python train.py --n_kv_head=1 --head_dim=64 --activation="geglu" --norm="rmsnorm" --positions="rope" --rope_fraction=0.5 --qk_norm=true --bias="none" --init="trunc" --init_std_o=0.0 --init_std_up=0.0711 --lr_mult_o=1.5 --schedule="wsd"
Each number is 128 + 24 x the weight over its row's rms, rounded and kept within 0 to 255. Layers, rows and columns count from 0. Numbers have three digits each. The size before them is the row's rms in percent of the matrix's.

# layer 4 attention query, 128x96, rms 0.372, rows 31-63,95-127, columns 0-31
117:108103109102122162146136138168167191112127132140111130137135178147122119147157143119125113130162
105:128113165130089108154087111069123138143139147147112127137111150131120130154151118106140118094107
099:129141181103102160144104075152107130126107110111135157144152131125087152149108104143104086109136
103:126142126125082124141152108124131093092131199108125155140095086123137142158126138134103096154113
109:126142125135143129144143073108113126129161152147120114150129149139175144147167105144156155165128
101:133171126132058170135156131104135072044140123153155143106121096083123138097088128116159132118133
089:143143100151111106098155165159136173131150124168149137136093140107145127123142141134149084124094
086:118092100090161118133140112133106173128134108138163119096151151089139109134105156147143108106134
108:139155138153086130094162181100124091137168138122141186149113088118183148155100109137143113136149
109:113093174097098133124122123134119161112106124129114151142143140137084128138125123139163114117153
121:175103173112132111156123165094140111154125161095129126121139145117106085162113124131109134107123
121:109071127107121077152118141169162213134112125140133095103117198114126110093127123116141099113139
101:096082108120142138124163143181135124113147180121089122141097172116105094101104147159113158132127
115:134121134115166106138128121160139136117141088111123146144098100133165090120132091131113103126127
109:125108112096176090097124108124119150113135104138121127136138109164123116124169145113098123142125
095:174174136153155118157093138102152126141143118124136152123103125130105108114154127106093134112125
107:170124201139117072083123108101142124124157127124123088109164102118126109099148135127103130150100
112:091038099121148167189109093137121187108131155124168133123139118142150156122142122134096127164129
103:170119123089166117160127100176123100184161095106134133109079161111148094118129104115102062139127
114:074095095087120159162146152184082124154110139115125133138143094105111100108103115136141135118132
103:112106151167144147107124088127129108157145127141189105109114149120134073109137143105106142096088
100:157144154156114115071153140083103143153162159120121097129094107145133146141107102129117138137096
093:121132114138113095124149155108152153108185126145085123114158137165142103139087176133118178120123
118:106099176138114123183129149142144163127123188113116080126119139158172149134124146145123153161116
112:213150152197121163161082093148127125125120127131089132120127158127135127088120100096121098141114
104:063123156172155097088126084125128147095124119141092115111115097141171159134139101150115123119147
096:116096146113139099102154121130127121113091077123129125083124136185169136117124137104104099164147
105:192166137151141169147166129086114073111101109119111112148123125118118129127138101104097147145161
082:137132165094140119120156091156097141147178159140128184119103166138108131116144111129132181154146
113:110120127082111155146137120143120115146140124132157142153148070078120139126091127113154143124111
097:168178123152092122127131150115169121123171145126106107140138155119139094137120122184144186160120
121:062090129156113148120145133153116167150178120146132164168147112175109171084091139156079103156100
108:144136123172118134141106155083133095143115152136153132090137130135183098105070110123132120150163
073:106151149159134121094129127115185155101130074123134147118104167139108092071123135130139112113125
073:152101144166146106113122134084103139129136165137126152114115158109115122112106110149136130147111
079:102111146114065148115130150126130090136105151141142134097146110109106125117116130106124152163147
087:180173115173121117137108116116156079103113117114150093093127137125191110105111108146141118128122
096:127101094098134079128116095149136177117147105147128158098134150134165160122147093160178105118156
099:172162146112117083121153130132102139063109095131136112094077126090113131118081146115179114145144
083:178186133136134115097095134126145129125125095121111095129148113126136094130143095099156073143109
071:160146172113094123121139127099120051140128111171137155104117167073161116141116125118145104139112
071:139090141126104145140107141105140123110137147132149158125124182140096145115072111137152180131133
081:124153117118116144151181137146132131128127090138094136174100146129117134136116175144134167146141
072:147110154149184124146142159132139151173120180128154118153148118184146146141105131114121113134076
083:133087144127091122163123149145159157123091106117118135116137165087098130084114153097169203132112
081:112097151118163156152148148165110147096066183126156150105115138127120127075062175147135110144148
084:138154119147198152084124171140167134187129100135142115133144151178164119124152169116077122112102
080:125085132141153174137113136124145133065115132120106134148143149100111121101140164148117126123118
076:129084150137128100123104146095123138139116165094123145126103104139115148146160145125093134085114
093:119157164167167142100113078115128149132116111131142114103130102192077121128207103128064104111122
092:138122128130118100166142117112058107152123151155129105148114150114122119082117094127164118139122
077:091112156065145130143134089176131157159130078114132113120117138104124092129119144132163070073165
074:136121092151104104158109134160124140120103135127152108134117152098141085090118126140155114166130
086:118152116133134174076115114118127091114163151107173176135117152155102103109140108141109103112163
075:143145108150097143100093153070120124119123078149125176148136144110158156154135146140110136103161
078:135102117152164153140147158105107137144110156104120158137116157157113148160132138085122156135090
074:095124083121102110188098130128095151060112147134133155107104157119117124093148119115154090163144
081:134095154115092126188092106163139185116132126105124126125113181152096126132116113095151092125150
089:123076120158139161134138148151091172156122130153098139141104114156180135094105166129132106124152
070:156110181129130104128134109097182183115127073121113135132126155147100116144174145139129155131094
066:161107180139114130149122127125102130083104149130110126134132140153139107163129101111134115114136
083:141102163118155144152137140069113106154117170126143114131152162160144112136136187115114148116126
075:145131131129118139129145162174198130155142132142098141147152139120085099095083146171122121156150
065:143145165141092131138114130143167124136122084125124163161116127164114143143065132141123120159132
080:107097126129089160185126103126106155136180136115108155162148122106150128136133103152074159141094
082:124106121124136125094154087134134182155137155141122141116087105138140085111132116141132088150109
# layer 4 attention key, 64x96, rms 0.37, rows 31-63, columns 0-31
082:102107097128133141124151133139128127130127158099108144145125148142087106107149135133182167116151
089:131123107123100144158128123132074146110166120121123095099135126135123129144171164105126138098146
081:124148166150123113125104104135114067067115116149138131115113150132068076121136118085125108093103
108:129162141139112111143120139106120106159129169110141144176167079111147113172138147126121093151110
106:154159117123150127175111053139130088122127118129125133145141134155137117093111110119094103190152
087:076136102145104150129113128128147133143120087103121150163135136125149126110162106164153114128137
098:141091141134116121128118127111135145131160146123118110132127143134100137142088145116173152102131
078:127095084134098098118132109131122105125121125124118079070133163132124087113138150166130126107138
083:133133120148129082051096156124124103123122119137170159145131146098107134193118159119142110133186
107:136105141161110134122202113108067092075132098136119189128128142153088168137105133115154122151136
101:151105152089135127141127105123155180103114136133163161112122161118095124139147162078110146131119
103:126127098169088100159148114108121130091140125146134123131134167129146143127081113121139150126152
088:114150082122113116159135132121131141124111147153133127125139125150151120141153122149108189120115
097:132112128187161107143111107149109134122124122118126112116129083156173129109132121147108151118113
088:092131091088106100150132126125088139112123146119155122094110091151095177099177156103092129169152
089:152113141115107158095116143094155104074117159156142144123124165125150118121104157103124161122147
090:103103156084132085130115149117184139114158168101171176120099099073152125134124124143167139115082
100:153119119170110122123146147156146152123094146124177115136125085150173123183120145110093126107128
103:160154124178140090127107132136133102126159141147166153129103111134131126079170105143137104159170
092:077130146157123121113148154122113117151112151175115129136126139145141159095111128128115115105158
102:089086124110114131141116135123193082131134132142153151117142118127166113136076169115098112131070
092:131138085150131081139150105087069149130151126164126121109097149112141133103111090105099116118181
089:118112158125117120114134129157121153156102093173114105070137114110127086122106135131128159130119
103:104097174154124097131152132119127102125095158113136074159166125171183155134140134146085131148163
091:115119115182097160136085110091118125085115129142071159126171091126127172135122107117119127156130
095:053116123109140122151121110150096161117119152148094123135136126170180150096131127083102098146090
081:117149087105102131092143127123104114123084122097162138086125111150147115134093072151122108151135
097:138131138119119155105089173117131103122105116122123153142108154116085136089170132117078127154134
094:145112129116114083157114176118103104168152123168146172096098139145116115127123124146116160151122
097:151126152150093119173130120147112099147086142151097107105160121112102118122113115110116092131118
084:138097110137118097116126176129125178056131148130122092159148169113133102158156162129125177155124
098:109130143143128139075125146129138113126122134096110068123147146154102165101135146117108097151138
102:131139090165139134125124091132140116096130134139140127128154120143165094129137178098114133159116
# layer 4 attention value, 64x96, rms 1.04, rows 0-63, columns 0-31
099:151140117117113119154134140130143145124154128091113110097130120124102164168172136156176140156151
114:132113119123135092142060099145120139118152146139105127116137150165137107147119134126124181101123
096:080102093137133157160176112147139135133113110175125106115127144120142132153146098148117151126177
106:164124166182142106148131144125146121143136160167129103159148150107143123133152122175187105149125
095:136133166094178136086149126132108109122109097128118101165168119116072105107105136149119110100141
094:143128127180108147143125067155132110103175108139125116150124146098140151161176123131140153104098
091:118089132107154130098123119128130107138123103163158111159091123087102163133112128132096121156168
093:149141113115152164104082153124127156133161106155115111129098135124193091100116152130143116107154
102:131121117142122169160107140136093150130097168101146120108160157111098097170110125132132150124097
114:115116133108151144152162162120111119153135133098105142122117155123141136126098127153139148123137
095:168108126134137094156126118115125177151100145106129136099109124162124140060136144150106115145101
093:132119144147143091128156102120129139126125083150112108147164107109078125131151165144151104105130
097:099099125142122146145169086158144147118124141125113128143092130122137111170135148120139144105116
109:145175148132144172148160067110140101131113091098110156166170123127125092159131158102149148145135
111:137097143138098091090113138150092144094139126115156125086111131163118115081148144101137139130081
108:119096139147172104112097138158140167137136113152138103136129119148103119105089149121154096107169
099:173138125161082102155102141118134154119092164122142151104108094126110118118155122106135146121116
094:114166142116117100122163144141166160170100123144113118142129150118132085146100146116090115119138
089:140131099121112104127115149088140067098109148133175134140117171138159157100119102114147128142167
088:121089175122114136093133131138100107103115108175127160136101108164155090131134138140123168133129
104:112128159120130142094086119144098114116124110152118138174171128144100082158164105125166139139136
105:131078099144129119163130099154132145119144148138103138124119137153113184102116160130129116131122
107:114087092132169143162149125126101155106117146173178121145130101118088108115165122089108139142146
117:117123153180136127149152113117138144156132125181108118161178098115113104132153129188131154135102
098:131127140163131174141094101154153119139114124110084118142112120084109119107152142135118143105194
110:150173133156151099120107172125077101095137142153167073101162103165128187127111118142153122163102
090:141152161115137127162116171144135120090133134088107153113128102143113139124098135108120094122146
101:090122175126160132085095133106119087119081107142160120161102133137112141130120131097111118103117
102:102097096130119148164113101125141153145145157155123173122119105090124148147183120104113058126103
117:110144146163141135107124161143100125120148125155119149157162099128147081113094125101140116167125
093:157134111137114114149074116119090124108139133093167113113120118150148105105132136105157083116137
109:135111152133112122108121144133167124144181110147154135177130088140134113135139121165129105087136
105:142180160174115096111102095108142119100127109194139164147131133089132144098147117129117105111141
090:136125131116133122096090117150145101163110135125150102127179114100116130124131109142173094087112
095:091166132141154126130142125149126158111125122104079099172127134128156125098136116098120111163131
096:158112139149146143135101117075121132101125145152102118108150103131077137150113149091127097139094
109:134128101121069099170146109120132151102108109106113168126101144077144137093143135117116104117133
104:102119134143146121128114143143090118095095112139085130130161112102117101169140116124172155094141
099:132142158142130169132103153111142133112098089185139141094123124125127151087117162113128133169173
101:117151129137096103131169112138137158095152149111128165162097096151159113110157164125112166097088
107:140145111117097140143121136137174132105118124110185161162166126084124113148100138118152131144156
087:087108151128123147092114072119127121092174128101147138099101131151163145142149125149122094119096
101:107109119188098109116135114119120126118134108134117081111156083169093137153107115153115162111116
075:118109123090123140164132129139123125169150128155113090109135149110158111140116127151115141114094
098:161159134168121156126117153125123097119084172112108143098141096172124119136131131142110119196121
102:135110111110092115143133109097113138099114127089127087116140133119110145114135190129139156115118
100:124102095130126136098158135118093170133108157121154116084159150132132137113173085137137136097124
097:128145109134110151158135114154146123131159130112119095167120089138172147111057154142149114146132
101:143158161170125132156186172104104091159123099123083156087103119142103128100121142119137137104135
094:132132114114147093148095188103112131134149130152104093118117139150121110096093129105114083112107
091:156139101135097159084111097126135112190107154104099097142156138133140072113155131108116146113137
099:181143144132132130128127146123082074149147132163122085161158154154133133081107124124162108105113
092:142098118148102076115107111137151056157090158133143111092087139147126110118137093140157108091149
096:097088131122101136172127115083102105123144145113141098111094132105100108113112142116184150166134
093:093123168144127133084139106188134129127150101087083133109131142135129149123159165115159136108106
103:127157126107140143104139155125141124133156103117147107128082119119127128094129161139149172113123
111:137081074143172125141115123152143132136176158112130125122137095102151121131075135145120135134166
105:136138123133127122179122125059108156120167114111154181166130115138146126143079141168118094114144
104:122123150122111108109139171146094133129120141117129162147153143117150149164119094156077138110143
090:136133111204116129131134089085131129118114117090132100150104160158156162114118133149168133075123
090:150165169128097130109188137111121101127116131118123091132115174109103119122154183127091129081131
099:114125133127160186124129114109150111115179107098146125117101156141153092144147118113165151141133
105:150138119161113165144169129102113107151145112122122150096133158117123167117117137104167145141110
101:113139172119155085117082141142091146108092076142107089132127095107127137139131147118149108077121
# layer 4 attention output (transposed), 128x96, rms 3.24, rows 0-127, columns 0-31
100:123144150156143128139107158130126120135110121123115121134123150176136115073119153122111158093111
105:113118106094117105189123163126175172151098135132133119117149121144130140132122135120095082143162
101:125100152092138140146113157119127146115153180108137152130142132160140155134135148123124092143085
100:123127112093132158132124104108108133134147073099119114129133098165119112132149120099077127148124
099:111107120111148118137070131132169125150121115104141146089125133091147073143176118108097122141127
096:120134060132131118095165171112166075168135161104118135118111141192123147118123099148112133142148
095:079135123083101121172082125129120210145143132097117140100115151151149133109138133151154115151108
096:108114139165123095136130127189131115166110090122084116126142154115102097144121126155089135123115
106:166161141169123139156142128169143128115181116165126125141106094115166128139141103101147082135119
104:126093090128158125128086105135112164128118101138122094132146107139167157112121179127101089104142
103:134161149118138184129150147166146090099167123196139112171121109093151123150127155119158153143131
103:116131128076144122156082132129150093172156125100142165117108144152147061129128107130089150071104
088:119129099130158111163161134151092136153148141150103137143140107139114140102148108133135108186156
099:088112095116119144120116158141119142124103124133140178113071146139123119111140131136109127143087
124:129121125137129135124137142111133094156134196110133161163106137092126155095104149156117126162121
107:156155145142151096156125131120107148151134136156123089107172132146171086136184111136142143132126
105:117140113108143146072169104099093105126151126142148110108135104120146159150129156132101147171098
087:149072167117166140148122141122112092142160105102129123163133090109120111129134093122136138087094
095:119160170119086129106139114091125170111142094093105119094156076122064174142120148123151135127123
103:105111077101186135133110125133124171097123104092133150134124137083119149134094112103130155129137
096:152098115073152102153148084093155141160100157132147109088134124123141158101133156122084110107115
110:137161137133113169147134127111121099103127115141126124134140107080160101153097107110152159124169
113:109113146123119152173124147193134149128175163116109141091089135127194177140105168139128134147138
112:181142145098154109085129133137150132127110098128132116108094160155141144155150158096141120156131
098:106111102088103128094149148151130171120079124176131154127164130129181121153140138127113121191095
098:153139139157106123089073118068158115122095114129089129127125148088083117113139140116154103122141
100:105088096114152142162140087096128147137103159134142132120151113124143107087132181109114136182130
103:151129142091119104092127145092121159093131102087140164097130133097119126137123109168167145150098
116:112087096126128157119172126166120185098164154108125073158091136165128157102126151142097160161153
109:155099150099141097109123096143146172132112103107131065092118145129131104184175116140148113104127
095:109111108143119155106147157136154134085163131139126125140130136137142189094119158114095147091129
114:169147106148093094127118108104118139181110107095075121111161146127114134157135121126108170152101
108:110158112109105173062160146128133101082126142099119099094097132124118119131119157168161115171115
108:134130151115107105136109141102139139110148124099141137120111143121095101122152095161109130140126
109:109086126085120125132078160155117139123118094130144152119109130147116130143135108154165122076150
097:059133111122112126109144158198128144083132129149139137115102169124160106140143137146149136141124
120:086117123184143155103149148116110107152126170142133129167139117175110162124121131187125149135159
103:168108124116121105143080120087172159111108114100139106116137126136130141085139135140104116157127
108:103136090069132087096146096143099134124158152118125119129120113092120098171148067135180154114115
115:181152096129112137082162120102116089180147145155124091103109128150159180088127159128125115137156
107:101108135134126101087126078109091169158128117163117109123106113174130152123143128131117161151121
092:126113061104091080071128153142125158133145122116131113142083144103119136107072106116128145126156
094:143185108120131095098137129084145144116093121150092154125142164166184174112158147122137113140184
074:153092108136154156176153098132124166138124133115136152186130107136146121145145110093081115158137
092:121117143108086113099148103083134108142111102109124123132113130131117144099099124145181186141152
117:098136114169140168076176168143160098128159145152125187136103103123148145127120122113109126169144
104:155199115159090100134111148105158089104149144156118145111110109117119122145093123133149109142170
107:146129119113124120161123134121096136120105090177133187108161162145109140148140103150120151124144
111:200155124135145118132126111077118088149094148143174115088102133122164117091159154123109146138071
109:127100148147110141163123085165101145121096136118130125141181118089156125151105140143144130121157
100:148134150114107112080143154108169126162134102151123133095142121120122126149125135139105139133128
096:158153150152100126135097127103161093129097101095133135122147102116125132148128093117142154163136
100:149148140137112114112122106067108156151139112094142090135149091122095137118129173126100149146084
089:147176122115126122101165151176127131087159127189136154141127138101159159131138135154108158126115
101:130141103082130170155105165109146128096116177133142107127099130118130130138106130113145133158140
102:189136133180148145199127165140108114137094124125102110133119157124126107115122152106087083161135
123:163137138137073134172140144118130142174093115119095095139163146157137151127105142142112121128145
110:099091111146128107127164097106123131171091125157103100113165136134117167097165135108127173132120
115:140160122118111157151103072103134105125140114094138119133146134116087113144120068082167115109126
092:143152126142087130108130157082139072176124084165112117127138073123147115127144119146099121147139
097:166129114118113109076163123113146114136156105107122148109075109148176102119101099126142159150112
098:119121114133101061104118126152136169151101137122087115110124128124114160110144124146096137105093
104:189155144221127100136121108090126116111109128156113107120137145150151139096105096175116120130146
103:136099113083163115111121100124166155109132103113179148090128143136143076116153097123091099150151
098:128124104128134145111126178183113132096103111139107139102139124179105135176115129099129129126133
109:154125146125112145118077102118115097098098100123133106146162137119151143174104158117184139107136
090:113131148130134142198105091121100106162131078121142151111139124127151109109145104132116127153144
104:094126153156144154115146111134101072148106156155100148119186093143123195167110135130137116128146
093:101107134133132141131154085097123104143190111169117094113125111126146124096131120141152149115082
085:167141105103080144155153085113122097131116136112103146149127085142090179157122125119106142140143
104:132142143177165154157120096083121099144149156174135150171161114106148128128141122141049132154095
091:121085108118122083166159100160131133142124146137166120142152084126176120161110162143144117145118
096:111111131129082166122138152117147115114103159131102118179151128147082155152103157130101089160155
108:156119141168149156134111154110158106129115146128143098123156154123156108142123170136142119170118
096:124131143149131106118113103139074109112139124107113116111155123095114115147085109115163135085146
103:125112097136128156090136132176133138091111111098126100122163158119130160136108146117154133182123
095:079114083102154130123155101162150151094173105099120116126094118159174141150154090146096095134135
118:191131124170116136148124133126116072165173144122119148152086120147064119135158123129126106117125
104:088137132116107110158108104182169111107120095111145095095170111096159115150106108120125120128123
096:109084115124130153174113082154107123126114087117135083146145067125134124118093125118113136066168
100:132145171132124098126108125118138160111102136124078137125116123117093121144120067103133121089144
109:137157106124156136133117125089141133192139125127115111126092156161112104105143125140104097117154
098:106162127155118107088125117135141109126126105135136109136120080141143140118119098116143134130145
088:137160141094150075121140118184178146176137152129140108073163101115176140141141154119135115153112
111:119111128135146166170113107093137105121123106125134168135142077162071149157160105119077116104138
096:155100109117131132156123105150105168077149129122113183124139183143116174138124119138165129145073
107:178101126155117127150120153125115161169129137152095117171138113121103122098073081151143137093078
102:100130152127119154121146067105114131147146142159110126155175168118110140146162178127146146131088
098:158160128159152144138144168129132150108112108092140106160121144163111114171118125111153119108112
103:170163162099072102152139112117126130140118120142138132101138093101130099159090117127111146142118
094:126135197094106136160138169142162094109121136113137095128064167115080149148115121158135140120112
099:130077126159148137137097118124138123107088115129141067135145083135112123154189127139081143113129
088:105078131110091118156135116097099161124095110126135167127119130136099165130139132122144123111118
096:169171121133130117130126133113123127142111107148152128105127132130158098126147137164086152139094
100:167139171134080121154176143147094150096112127149112081118110108100134118125106102131167112108162
101:114131122188157112151154066138168134133166132133146071134144143149128126104148137150121125150101
098:136130101134094120154139070119078128132162116186162145096108123125129137099123121115138171099108
082:108141139084142104119127129119134103086095134156114126109114146074137086162134141146135141110104
086:124137161179100122118109149106172194138107122126090110094127134093087132127156137117126101127102
101:123144133101057122115135097119166079079128136097119155142151130123119156112129123129116115132172
092:137134088116150129160126151159149094075138118143177135127094101083138117173102173115171145098107
099:132146133092163139111128149137120130155105115167173129143148117172132099148159140109150119096130
097:180167187116103088182127153128172112102096123096142097164129120097134126134080115112145125172129
085:110110130088130115124137076129145128143150097119120113078104140110109101120159115124104139056131
097:131121157173183149116144162150151160133148118166133164156118134142114113117096127108131171090119
090:132135105128134101146080101126124123152137162152141117098137141162135158143163105143106066157137
100:090090134115089082109148132130111170128124137143114092125132112153126168091173157130116107166137
088:102098167124129127135082089142164088162116131069147186132138131108115150137150137146119096150165
109:127147149099108083097122163113120081170103145116116103131141130163095149154083135130138099095136
089:105119169103082140107093146151163130071114111110092116159107159114093117126101154131116120143121
096:105107097076172114126107139139148128130124117150145107104148121118171118134077112112162140079096
093:158167117113128123115151112135144150135143140108106107093107158128136131157149076134143138131132
090:114107144115110096083190144130143071129125174101145053160103157113152100111112166123161136152126
099:148091071089091134125128129115151139076103116115155141124100155145145132102091144107175110113126
089:156157176103137120146160110135112086157138112105159169173093111126121107159143104094123124112139
094:165154136109100129108143105063135117120130124145131114139112120125164156112129118127138126111119
097:091139132124141158098153156152086085117152119133145128167147125113192105146146135116108120112161
101:135129142138167150162122115121096073120151174153153127146138065145151128166089142142137082105133
085:134140137134136120137121117116134144139113127125137127135151144119132112186162144129132124122105
096:103116140192180145114150126145105098128091164142142122111149145122145108134147117112134092123131
091:115115134155157170170131168166118122183152148172160116157123117100141078145109107148106137152129
087:124124147158110163141105134137126094112108123128093131131139131145128150137089134136142113150152
087:077138118113161128137094094111182140137114113152123121087139098158109104095164151106117138128154
091:151164106188124100110136106128081150111138110119127125118123114144148132113153087139139100165124
088:104141171126170119130141128104140082125101116125163135102112180139162121079118138096166147094160
098:174137179146123105185125102134103131158126123131140107146135080130120077138144111133135117137130
092:160161103145120085110121169140104080120106146101125142151111112126127148131148088107104154162130
109:134129115099119129126129099159098159080108103133143093139093116095125112140130103118171161100120
# layer 4 MLP gate, 512x96, rms 0.6, rows 0-39, columns 0-31
111:103126142119107129176123121133148151143157135142098118079107121125132140171140151130117143116117
089:113121103130152142159140131149155120129122116114145160109105156154164096151128138150088121185155
086:129148165138111036110187124090133142131150093157116110131111136158133114125148141156136121171129
110:106089085093124139119142106146103119119125109148108144111148142103105108114083114157095112108125
087:117106140138136148111069102116126146144097110169130091085121147131137121160159135095119121104176
091:132156107139139105147113116145103141139113083062111142164151146148199160106118151122101103133117
083:118166163152131168141079129119124096111134127107132149131108103141107131170145126147109101111147
095:118095070098138112120109109155093149141165143144096171129122139152131159166106114101125091161098
093:079133122129157160123078161126163132142145167139096137136152134133108112120167151138106105174107
101:113114087096132100164093113138149129097143152127146099144118149124130147192104119083138168135132
089:156113131074139083128133100110139131141116102165138125113125142119117116143128139157144114116134
109:143118131140097130062137133139133149145173126103131073096131126144079118129150152087107126092150
091:144063134101127138129088132138115130141111132112124144136164102138097136112144107121137108143120
090:142130148141101158123106152111078180161146148120130146118141131141141112124138117179160127098163
108:113126083132148127130141124155123167142110135093151121133075122143122165136128123121080163099093
103:138100154094117108191087138104127178134093149138122121110115104142090163129129159148143116160156
095:127088116122133129067125110141100113137153149103092111114107092149117105111082128160128102082141
114:114103081105168145117135178145129136136119159153102115119143090152142125117109139130131152108124
172:111103112148163158106081108103152116165109123089159168137098119111132095146152082107125100109100
100:131118079137115070121167135107124120210147131154128129139127138163069121127125138137112109123163
108:129132106119117128149145149157102101144125135136127102138115130076135144109139164124143135105128
108:107109145111160137111125145124120137066094126128117126128113113132150142136117140117166184153146
098:147121148145162119145109120110119170138121147072159161152120112143113140146189094139147154119151
090:142143117133145119130115122101115097122117162177138131123136112083155114115109129132136146192167
124:161124161112097156071152151123117133107123136171127109144166102118150135153091119151146142145119
086:121143125091120183137155156091137145114150159125134146104076121164165141117105156131115109127122
096:143154159165178123144121125134140183127116122121139127139163125119152103108089125126165120169136
094:154112130163095087143123100130172133138136144098135151134077106123110113122103134112147117121136
091:158116066136111098144142136106108120135100097079134114119125125092140140154135138153121104154110
107:112113120089099108136157129136116129126119061128109156123106146132116136146134114135109159086115
116:127131127100128076152148169077119094126118142101130159140154134128154142102147149130134077139161
092:117155140158128133119045127119166114103113140134142093112161115087111114122102129124144126160104
089:145112077115130083125140138129124104128155120124186128127107156087138103127167088113121159154122
108:106174149120163115135143121153085144103134149157135159157121148111145106140119144131131163145141
092:113129151092112129123104154202116142185122133117128125151113127123119086140108070137080157070109
081:102087158128155093145136143080115139157104119133126156112149121186118127131122151142137136128130
090:091107101078134090113102126096165149174135171138140102122118128115112108126106149120122126144108
099:114104168133155188105123095147151151096133126142128141120133068077156128140134162129132156113080
089:094176131096117104122147166165106129084120133094103134167130166083110132141102136115133108181131
092:105140095126118120137100160151107143134137133096107139135103134156096101087129164112074175121149
# layer 4 MLP up, 512x96, rms 0.412, rows 0-39, columns 0-31
109:171159109139130128145112127124114123094155110135174139151120113153118159160162172138107120140111
107:099120080122162129120127164138144134113129116090136145122120141129103109154161147078098084107103
092:121142118115152141110128112142160155115166093115160146136145088151096140125089174079157114101132
114:151104073076193129093133110126090168133162103104158118126090125110130157137125137116118120135076
095:143144114110117141125188120094143109110148125153122148086161105136128066143145129138125145158105
097:139136098115119092118151119106140074140126132117147156136161097132108144147121158135125095156148
085:099101150123078121171120141162117170138163102126150129095126083128119099126152083162173152107156
087:082129126103096083094132119141165139122125077132086117132110150145114073117127075101128117145155
104:071124101100109111145100115139147150122097114147157119141128128125096116123086112120172111103121
099:135146162141132093060133127095127098133177128107116142152085123136141135109105121123148097137144
098:133122130114142081154153112135126158142080150165163158128107186141138116148126127115152143132152
093:141121103134156103119145161137164115131144115128089095098129175132132119105121134131076087145111
088:187147119120178157148138167146061103160175127122128088128119149121134132137092131141135127157128
094:118109131139128151108167081124114121145168152134144132132109121140113079086146146142132112129064
100:104132111158112138089125126116144117121117121084112092161064139153113117154152111156099094094138
093:086171121140102116085160151156079087092169152154156177106139161137132114142134178133108080157142
096:113092080119134109079136124119114121136128160110127066149110130139109114122129129126096146120115
110:099117155104136100136129143087122132155127120151151105170110149149163124151105139118119135127159
145:106102152128162133108147104100141109142105151105147148100099170122128132103159129106102136107115
093:102135144110116111098135106140113105094101110168099155150148154151130132139136109130097113115166
099:145149148176163133114139147196121133158132134122112093157126140139147104121173166150098173136116
095:125117133143153155154163112128128148111111058112094104094089119146080127110171130132154130125140
097:142140124137139178081100164164149099129161083096123107108140119146095173125091133168146127144120
102:176178139172153149082115138052121096117143122164117099097119124102139145131151159100154150148163
111:110135166121121127120154155129129102122135132108081158101098151134081139131160133122121114123110
102:136108130102117134098124125101165114126108156155145140143138110113106114146180125151105104060106
105:131142100109110155136105150130121101119109086143166128108129150124157124135152150124065162078153
096:119118115103137125108129150120164131144096134108121133147107093158110109113118153100114112132106
092:116102112128124073109133120166066129108137139151128120108102156127137160122108101112154152081142
102:127124140150094101141144125172115120117105142137140143127105189117163171160126146136169107162150
109:146108170132130120120112130130136079132126182145136134102152175120127139136130111090113101155141
092:125139118109146139087102125141125132131136114147130129137159116096144130203111103177131131142171
090:142141121140110085094112113138125090130151147142178149080135153170113093124137133166095163165130
107:105146116130145124135143179159150115115137151102135165128134129117143152158153134171130122136126
094:104127097151094119097140139124127127135125135131126125102106140122171132142187135131093097149129
091:162121129110135126136128148154129119130114056142108106150095165091114121144129101148130175083128
083:069097157146130105134074125147146153107134140147123109114132116116119125140117081127155124132119
096:118099143146098164174129125128132123109120166118130147143133158142145111107119123126108146084113
092:131127104107104127142116137119155112087113171099104174148108120129116173130086088138150142140108
087:152111138134121141132120088147174119139097106109175099135148089132116147133142155144135111150143
# layer 4 MLP down (transposed), 512x96, rms 539, rows 0-39, columns 0-31
102:113103066109121099121146139151087126099141113099092111162149145146133099136149094127074142077140
097:124153155104099141161087127093127133131114126140112101089151139088113128096142111163122142101143
103:124103154101137151156125142126070094117109083136127151160112170144161172129140153098100122134126
103:087139142126168149095128129118125159130120146151105142126105133162114103151117154133131136162158
098:139164130112091172159125139099093127111098107111138120134168141125126082123115119119116121126105
097:145119161122112131105117125088133132142151169151140136076116113115121133133121104116125119164105
098:155115131130105141113131112130121134141145131089188098136118157137104140145111091120096163126179
104:104103101122129096115135158109150093132098081141105081122101167170089090137155118141110157135129
100:147122127138117123158152130220124172120092104156163115136139126135139172089166131086138147141092
097:098098122106105165137080112086132152093140168129147136089132146124089152104137087128187100141128
100:145114160143129151151126171113167114128169143155100125168110131132137120158129156112163139132114
112:136144114133133104117150128122141162114059111129127115128153140114127092121135121161129077102116
102:118144130106103145135119085136124136150171120065117113110083187116109153129133180149125117133123
107:135133159133150140139130128110135169147117198162141122142112115119115144128103161131127066101112
100:108120111136121136117131107097169150129113153093147108164105136115111120150129152127109160134153
106:115121123103102112124151128125140124116164141141145112133137126110132084165075104106087144094112
097:112125113151137126139134123170125134143136140103141152138124083113092141130100104146114112090152
101:130135132175157119140106112154102102123081120151103102158112128179129107139159096132125146130162
103:110164109110150168098157113123154113159120110120138162108092134122140113147154106137121131137153
100:111094154132124152121162088137094117134122125107127103088143135139101150094132097135107129177111
096:071122139098127156137111157151110132141117147141127162121114144124131108100103141101121100111154
094:091121129124169147173097104105121109129129082120096092095105132091113116098120171081091116138088
096:164125133102100086102083107160149132137101100102118111128148149118178146192116155178134125112110
103:169143169169092132094115137146111117102153144103134113110131097145135133145186114099104129108104
099:164146121125133105161111171160110153138120139096137161081138147148094107133122127149087119150134
111:126104104122147139112143122156132100089114134105131138109141150154170093149189087117134176132108
085:107106081159180121124119123124128138142133120152148133124109128109142145181113139150178125085127
100:145170107142143101132183141149151115079118125159131124164149110150139116120109127126129125109128
093:129131164124147126183181140160127169123118119101125098117134108143119092143131148117178134119079
098:137099200156116130146132122123131135070112122140160160157136113101145110156096117125120096161114
098:134092101092159125120130171143095139170139122140115146122135153155166148150117111163131123123129
108:080110125140123154146151153097159151134159152142182139134112131133118109164124166103139096158132
105:131082120129144118115131122112106127117129127084090098145154136114162154111174150146151106102172
105:130167099095133132080108105148126145148108163131103133142151123150143093186136100140082110070133
093:096119117104104120139155106150099163165164139133094104154122113131120136112147148146156097122082
098:117154177151135127173140102137124134120091177119111084170103116142109107153135138128122166144107
105:108091142163164119165117146133150134101104070153116142125143127161139178148080133123137111123125
098:124175148133154139088119132139096114149142111095127137119117109124146147110131111073130133108176
094:105168122109131130136111165115137130115112110118095130099140125128117141069107105127100126140162
096:096144100129113113151096127135136096146143064126098122143147142134124147151113144125100105113099